config.toml
n_layer = 14
d_model = 128
n_head = 4
n_kv_head = 4
head_dim = 32
d_mlp = 320
vocab_size = 2048
activation = "swiglu"
norm = "rmsnorm"
norm_place = "pre"
norm_eps = 1e-06
positions = "rope"
rope_base = 10000.0
rope_fraction = 1.0
qk_norm = true
attn_scale = 0.177
bias = "none"
tie_embeddings = false
parallel_block = false
init = "normal"
init_std_qkv = 0.0358
init_std_o = 0.0
init_std_up = 0.0358
init_std_down = 0.0
optimizer = "muon_variant"
lr = 0.0083
weight_decay = 0.014
lr_head = 0.00678
warmup_steps = 0
schedule = "wsd"
decay_fraction = 0.28
decay_shape = "linear"
final_lr_fraction = 0.0
batch_tokens = 16384
seq_len = 512
doc_mask = true
train_tokens = 158500000
steps = 9675
dataset = "wikipedia_en"
Each number is 128 + 24 x the weight over its row's rms, rounded and kept within 0 to 255. Layers, rows and columns count from 0. The size above them is the row's rms in percent of the matrix's.

# layer 5 attention query, 128x128, rms 0.158, rows 99-127, columns 0-127
size [ 79  73  78  99 100  76 102 113 104 117 104 117 121  90  72  85  79  72  87  78  97  74  97  94 124 111  98 105 115]
[[111 124 150 113 142 163 125 148 148 122 125 105 105 133 136 105 147 166 140 107 177 149 111 121 142 158 114 130 154 114 162  97 165 120 131 114  95 190 139 125 122 128 112 134 158 217 108 159 100 148 132 152  96 109 167 125 138 150 144 130 122 161 126 110  86 131 152 125 137 128 136 103  92 117 193 131 110 170 122 105 122  99 167  80 126 133 144 157 116 130 109 154 105 170 137 113 103 160 137 122 120 105 122 167 105  93 137  83 121 111 131  97 148 133 127 147 145 130 113 117 145 148 105 114 143 121 112 160]
 [133 171 133  81  94 136 101 124 110  76 121 148 105 104 144 109 154 113 108 145 172 111 111 121 131 165 150 129 121 141 142 131 154 120 174  92 166 163 148 135 141 179 124 134 112 124  93 145 128 136 143 138 142 186 161 111 170 186 126 113 120 179 133  98 145 119 135 143 154 160 136 104 129 111 144 127 155 142 132  84 151 129 136 123 160 129 161 178 162 146 159 119  98 156 157 132 142  96 130 143 122 126 134 125 132 154 144 107 128 157 123 106 112 149 147  93 138 107 108 128 114 112 184 146 157 100 115 133]
 [142 152 128  97 141 151 146 120 156 118 142 154 112 155 103 158 143  99 146 134 131 119 166 100 109 108 119 112 139 136 131 113 147 154 137  84 123 146  88 117 158 112 140 124 105  96  98 157 122 130 124 102 129 121 160  64 103 143 153 122 140  99 155 148  82 145 110 130 115 149 106  86 148 117 147 128 144 148 167 103 143 136 168 121 140 142  88 116 170 182 118 134 124 144 116  85 103  91 146 174 117 156 104 138  85 135 122 140 141  60 170 106 105 127 172 112 122 115 161 123 109 124 128 122 145 137 136 169]
 [115 149 148 129 130 105 135 143  98 139 120 126 131 132  86 126 142 107 152  96 133 126 153 183  77 132 116 168 143 142 140 104 120  66 132 109 129 160 153 132 129 138 173 129 128 156 107 158  94 115 131 110 132 124  87 114 139 148 125 126 115  75 151 123 131 157 146 185 139  92  81 112 148 148 126 109 157 142 137 168 101 101 109 120 112 161 150 114 106 139  98 129 130 139 148 112 119 160 142 137  81 138 116 118 129 147 144 163 136 141 119 119 101  94 172 158  95 111 135 121 126 113  79 130 137  56 116  98]
 [154 128 131 161 124 108  90 127 129 133 136 112 131 100  89 142  95 138 138 151 145 138 113 120 127  91 118 133 125 126 117  82 140 168 159 159 160 113 169 155 129  96 134 163  97 138 150 160 127 102 117 106 154 152 145 141 124 139 159 169 137 155 136 163 166 142 142  93 143 153  67 106 146 138 137 131 133 103 103 123 114  90 123  73 157 148 102 122 148  90  72 134 125 122 180 146  93 160 161 106  93 124 137 122 131 158  84 135 137 121 146 133 158  96  99 121 131 143 108 140 150  95 134 128 134 129  87 156]
 [112 155 113 114 150 163 131  97 126 161 185 146 147 105 134 148 147 146  80 136 148  90 105  98 132 129  79 148 112 129 132 132  89 131 162 191 106 132 125 125 135 119 104 110 126 132 122 174 104 166 133 150  97 137 137 141 137 112 117 127 151 129 113 148 153 128 163 110  91 113 143 120 107 102 127 113 136 116 109 127 154 180 119 126 149 132 137 136 126 112 146 138  95 144 177 126 148 104 112  74 134  85 161 125 156 118 149 114 125 138 109 128 141 166  86 164 115  60 139 101 153 119 153  80 126 103 133 145]
 [104 191 133  91 122 103 128 133 112 106 136 101 104 134 153 154 140 138 132 128  98 148 142 119 128 102 133 127 186 112 138  89 159 137  98 134 121 105 125 109 140  93 119 134 127 129 124  99 106 121 169 121 189 109 130 116 132 151 152 140 114 132 137 147 189  80 150 111 142 107 143 124  82  89 137 145  97 114 146 125 138  96 105  71 120 141 130 169 103 131 157 146 124 134 106 154 108 131 137 165 146 104 153 153  72 119 141 128 171 145 135 159 139 122 127 100 117 156 163 144 146 155 117 111 155 176 127  99]
 [122 167 118 115 151  93 155 139 113 127 108 137 127 162 149 102 139 127 132 167 159  90 145 131 135 100 125 132 153 148 145 180 172 170  90 111 135 148 148 165 148 143 128 137 128 126 131 177 126 130  78 108 120 161 147 104  84 112 114 109 127 155 152 155 104 159 125 114  91 152 167  91 123 121 122 154  84 159  94 123 130 137 139 109  92 147 112 131 139 117 130 140 152 164 182 147  99 116 145 146 118 103 111 123 171 146 119 152 103 104 124 125 108 122 111 150 121 136 129 140 145  89 127  79 142 147 189 118]
 [115 120 153 170 157 152 160  75 124 113 192 122 170 149 141 135 158  96 139 112 145 132 145 137 124 118 101 143 118  89 128 162 126 105 169 148 118 141 113 115 150  96 118 154 124 105 147 111 130 114 133 120 114 129 101 118  82  91 112 155 105 173 130 150 153 146 125 137 127 101  92 108 129 109  98 113 119 124  98 111 141 102 161 106 108 172  80 156 109 114 145 167 105 155 131 122 105 112 109 130 147 105  65 139 133 114 119 117 133 156 118 139  96 130 125 114 102 101 124 188 140 112  99 159 138 128  77 130]
 [110 156 142 147  92 125 172 171 118 154 114 101 101 122 125 104 127 100 117 156 103  99 120 150 133 106 166 108 132 127 158 111 158 109 133  87 109 158  89 145 159 140 178 138 104 113 161 143  90 130 124  94 140 166 131  98 126 118 121 138 126 144 140 116 111 129 110 141 123 133 115 119 146 142 118 123 173 136 131 144 127 106 134 141 159 116 104 129 109 171 134  52 163  99  93 182 164 156 138  91 141 138 112  91 133  93 145 110 145 108 135 122  80 164  91 145 117 146 146 120 113 126 127 164 127  98 161 107]
 [101 133 128 144 136  86 143 150 106 131 110 124 121 154  64 130  91  96 135 129 111 119 134 161  77 177 147 174 149 112 136  83 105 159 146 111 165  82  97 145 138 120 146 143 111 101 137 124  94 151 113  85 137 133 149 130 119 180 137  90 138  88 120  90 153 149 155 154 138 138 139 103 137 166 108 161 137 125 114 102 127 137 161 112 133 117 135 149 140 144 142 118  81 113 120 107 126 178 169 140 153 187 146 135 163 107 129 142 130 113 129 132 127 138 126 110  92 139 136 112 140 128 118 159  87 143 110 102]
 [140  99 119 126 117 128 111 112 121  90 118  94 119 138  82  90 129 143 129 164 118 111 122 117 131 157 128 160 142 154 126 192 108 122 116 133 125  96 152  82 115 120 102 140 154 134 110 146 101 119 108 159  94 159 155 167 146 140 119 150 131 171 126  96 104 116 101  76 138 146 125 130 121 102  96 146  79 133 135  80 139 114 132 139 129 156 137 150 129 130 112 123 156 159 123 148 140 100  95 158 170 108 109 140 102 138 112 143 110 159 166 175 189 101 138 137 128 119 136 129  75 147 101 181 119 135 111 121]
 [114 138  95 125 127 107 142 121 110 128 106 108 107 105 155 143 108 140 135 100 115 141 140 133  64 162 135 122 124  95  99 117 114 102 124 136 179  89 105 134 127 109 111 134 125  89 101  74 181 135 113 126 180 138 131 183 134 124 153  65 111 119 111 102 126 118 129 137 126 112 156 128 125 163 124 103 118 176 106 135 125 129 110 134 106 115 114 105  85 100 111 113 116 165  75  62 131  99 111 151 127 154 175 143 133 119  86 160 126 164 153 118 129 123 119 150 139 114  97 142 120 118 122 150 148 123 107 131]
 [121 143 143 140  91 150 110 115 161 120 152 120 109 172 138 140 192  99  89 109 117 139 166 141 124 115 105 127 149 144 135 101 116 103 123  97 145 116 130 214 108 143  97 159  41 118 135 158 114 129 119  91 102 148 127 126  86 148 120 146 114 139 117 166 118 118 105 121 135 117 141  85 122 102 117  90 135 122 114  85 120 116 168 125 139 134 105 141 139 140 148 131 122  84 155 125 153 152 125 156 120 129 144 138 112 123 147 120 116 144 116 151  83 131 158 123 137 111 113 117 157 105 107  83 154 148 122 167]
 [114 124 119 112 125 127  95 121  97 118  99 113 122 123 144 114 115 154 156 168 137 182  66 139 144 145 110  86 135 134 171  95 145 136 142  99 144 144 135 106 140 162 117 116 126 139  70 153 174 165 159 154 161 139 167  99 138 139  88  82 126 134 100 136 139 122 150  74 165 165 134 109 142 129 122 128 131 147 104  99 135 110 146 152 130 122 126 156 135 136 126 129 142 135 144 163 102 128  97  91 126 115 120 129 149 165 131 130 128 114 135 110 136 153 117  56  98 104 105 114 153 162 143 178 155 139 128 127]
 [115  93 137 166 165  80 169 136 113 133 139  95 132 152  95 142 137 122 123 108 125  93 172 145 135 133 118 156 156  98 135 131 111 153 122 118 143 126 140 110 143 154 134 161  91  81  91 107 131 155 139 112 138 164 126  85 126 147 115 102 126 154 138 117 109 166 127  94  82  74 136 131 167  92 116 107 173 100 139 133 140 134 112  88 147 156 110 117  98 113 110 112 131 145 119  94  71 141 110 134 139  97 111 141  83 125 126 106 102 163 134 100 169 102 157 144 120 145 152 121 133 125  96 111 128  95 124  96]
 [107 113 137 153 143 132 130 119 114 116 109  97 129 126  78 129 147 132  98 160 145 140 115  85 147 111  99  89 120 119 116  72 141 132 125 139 126 148 121 140 124 121 110 119 118 146 103 134 139 149 110 164 151 139 162 169 178 143 119 159  89 113  97 151 107 164 165 148 117 126 155 109 132 137 149 137 101 134 140  97 104 136 191 148  96 114 153 179 139 145 116  98 118 145 150  94 148 104  91 132 146 131  98 142 128 138 171 155 136 160 130 183 169  69 152 144 139 166 112 144  96 142 123 143 142 156 139 140]
 [151 106 101 157 109 124 118 142 108 143 119 150 131 104 148 139 103  96 147 112 177 166 177  89 127 146 121 173 123 141 129 161 137 167 102 125 131 129 118 152 121 213 120 131 120 152 153 127 112 127 140  97 104 115 144 152 123 142 140 127 134 114 124 116  66 174 103  93 112 104 104 110 108 152 131 129 115 103 110 106 144 179 105 147 160 170 118 122 115 129 166 149 129  81 145  91 112 127 119 116 122 136 105  94 108 159 132 142 141 100  97  88  78 119 101 149 119 130 144 167 150 125 149 131 112 109 131 130]
 [172 139 137 140 132 130 125 144 134 142 131 146 106 101 130 125 125 149 181 136 151 140 140 138 142 167 141 149 141  97 108 124 114 102 167 172 160 143 126 113  91 136 117 125 124 141 133 162 152 123 116 123  95 124 107 120  87 111 153  76 124 146  74 143 135 131 163 140 168 155 121 126 101 123 111 170 145 116 139  81 116 147 118 113  87 147 140 202 142 172  88 127  97 177 132 157 123 119 146 141 108 112 161 109 106 170 141 100 163 142 163 164 160 158 136 131 119 120 136 105 108 128 119  84 128 118 112 115]
 [ 88  94 158 130 127 130 140 100 117  82 155 141 130 127 105 137 136 126 151 131 148 116 107 103 183 126  77 116 139 104 128 167 130 149 111 153 153 115 167 141 126 155  95 108 123 153  94 140 158 149 140 154 147 102 163 137 113 128 114 109  64 116 108  97 138 121 131  86 132 106 151 139 103 121 125 134 141 110 121 115 128 174 129 155  94  51 107 154  98 131 139 142  98 108 125 154 133 115  86 131 131 106 118 116 135 123 164 133 123 111  81 178 154 165 100  91 150 145 125 160 118 142 113 150 140 133  89 125]
 [158 142 158  78 107  92 136 128  97 135 173 126 127 137 151 127 117 105 142  50 131 115 125 128 172 132 114 151 107 107 121 192 139 155 122 105 104 109 174 119 131 153 182 145  79 121 122 115 137 127  97 101 122 106 100 137 121 161  98 107  91 113 142 126 106  98 180 134 144 141  96 141 156 154 128 139 126 114 151 140 125 144 137 125 108 157  83 116 143 140 117 123 110 113 106  99 129 118 155 123  94 183 131 151 121 107 131 133  88  93 110 125 159 112 111 139 109 144 132  79 152 134 110  96 117 131 129 133]
 [125 141 139 109 122 128 134 144 172 171  78 129 120 142 114 160 156 129 117 176 144 142 101  87 131 118 105  90 144 137 145 125 140 146 111 101 167 140 153 116 119 145 126 140 105 136 143 164 111 129 126 128 143 125 147  90 158 168 135 138 100 137  92 161 130 131 168  84 181 150 171 126 136 122 171 116 116 100 102  89 148 154  99 165 138  97  98 138 129 150 126  97 110 106 126 119 142 111 157 152 119  93 118 104 134 137 120 129 155  98  94 111 183 106 105 115 144 126 141  96 164 111 153 142 180 152 121 163]
 [127 106 117 110 137  96 102 103 117 128 137 140 163 133 100 133 121 129 161 102 149 165  98 135 116 119 114 160 122  73 151  94 142 138 163 157 116 124 151 131 133 146 119 123 127 153  96 132  84 110 122 156 173 138  89 131 171 130  94 112 144 137 116 136 166 124 114 170 151 145  76 162 175 149 100 171 119 135 136 118  94 113 127 128 115 150 134 106  79 116 122 121 116 124 133  86 110 111 141 156 153 123 147 136 142  78 104  92  99 112 124 131 118 132 110 115  67 109 103 125 119 132 114 185  83 154 159 134]
 [141 119 119  98 172 101 121 123 135 138 121 136 140 107 144 100 145 169 156 123 116 114 124 118 151 122 151 157 103 135  93 115  87 131 114 165 151 145 105  79 123 120 122 124 171  97 108  98 138 160 130 161 133 168 115 186 135 160 163 161  92 121 110 136 107 105 119 113 128 126  99 136 158 137 141 130  98 116  80 113 134 177 104  78 130 145 124 159 140 133  95 117 145 115 176 121 151 139 111 145 102 130 116 112 162  90  94 148 167 114 146 137 121 120 105 136 122 152 141 180 136 159 178  99  89 125 113 124]
 [108 125 133 129 111 160 145 137 185 108 112 103 137 131 121 123 153 105  97 167 116 114 164 152 145 112 121 142 144 142 106 103 103  83 102 168 139 105 150 156 124 116 156  98 171 105 154 147 110  98 128 141 112  95 153 159 124 135 130 146 157  90  78 117 136 175 182  91 117 189 117 136 128 136 169  86 162 119 166  88 133 145  86 133 147 111 102 144 108 124 133 101 101 131 136 107 133 141 127 138 129 136 164 103 125 136 173 110 117 125  99 179 153 126 122 114 139 125 115 127 112 157 146 122 123 107 135 163]
 [128  99 206 126 148 135 151 127 124 154 134  77  96 108 132 138 136 139 100 111 101 130 148 146 103 151 156 109 147 130 145 126 177  91 124 137  85 153 138  91 132 147  87 112  99 146 130 144 168 110 157 160 136 178 154  97 124 129 157 138 122 135 145 144 163 127 153 148 119  93 111 104 156 143 106  81 155  98 156 150 140 128 106 125 120 160 135 171 106 115 123 118  99 125 126 140 173 143 165 112 133  92 109 111 164  92 140 160 128 155 151 116 134 116 152 101  99 152  96 134 136 105 134  95 140 152 145 132]
 [132 114  63 183 159  79  73 105 157 172 102 106 152 147 129 142 127 171 133 111 133 138 133  53 144 121 123  98 141  90 108 115 133 139 111 141 136 119 136 160 104  82 124 116 127 154 155 110 113 173  92 126 144  96 149 136 120 101 120 139 119 136 149 144 112 161 159 150 109 142 108 116 108 149 134 145 120 131 138  89 149 137 135 148 141  90  93 109 109 123 124 155 116 162 121 147 124 126 109 148 128 123 104 149  82 117 160 157 159 140 131 133 128 143 108 152 126  90 137 135 130 103 153  69 110 147 115 135]
 [119 120 125 141 101 160 110 117 166 170 145 108 143 127 116  66 116 105  82 143 126 118 124 108 111 120 150 119 163 130 121 122 107 134 114 114 179 136 115 141 167 134 133 137 104 178  97 106 128 140 116 130  95  77 128 153 186 121 132 141 103 131 118 164 141 109  71 159 131 138  92 126 118 109 112 137 117 111 101 154 156 150 117 150 190 122 103 151 100 133 137 178 109 117 151 170 159  85 146 145 113 132 176 127  99 182 154 150 123 125 130 109 148 145 127 124 141 126 126 116 135 120 147 134 133 160 149 158]
 [157 129 108 144 167 110 191 150 109 157 115 162 151 153 139 157 149  80  96  98 124 149 119 169 133  89 108 130 157 142 151 147 151 123 168 127 146 142 130 141 110 184 139 125 120 136 146 148 169 105 127 119 131 138  92 142 154 138 112 112 162 178 136 174 107 112 135 133 129 105 135 120 127 132  91  98 161 132  86 159 140 124  81 152 152 139 141 133 149 103 134 118 154 137  96  97 148 170 117  89 121 144 101 132 134 143 132 136 114 149  95 118  67 143 102 110 154 155 147 132 161 111 113 150 119 114 102 116]]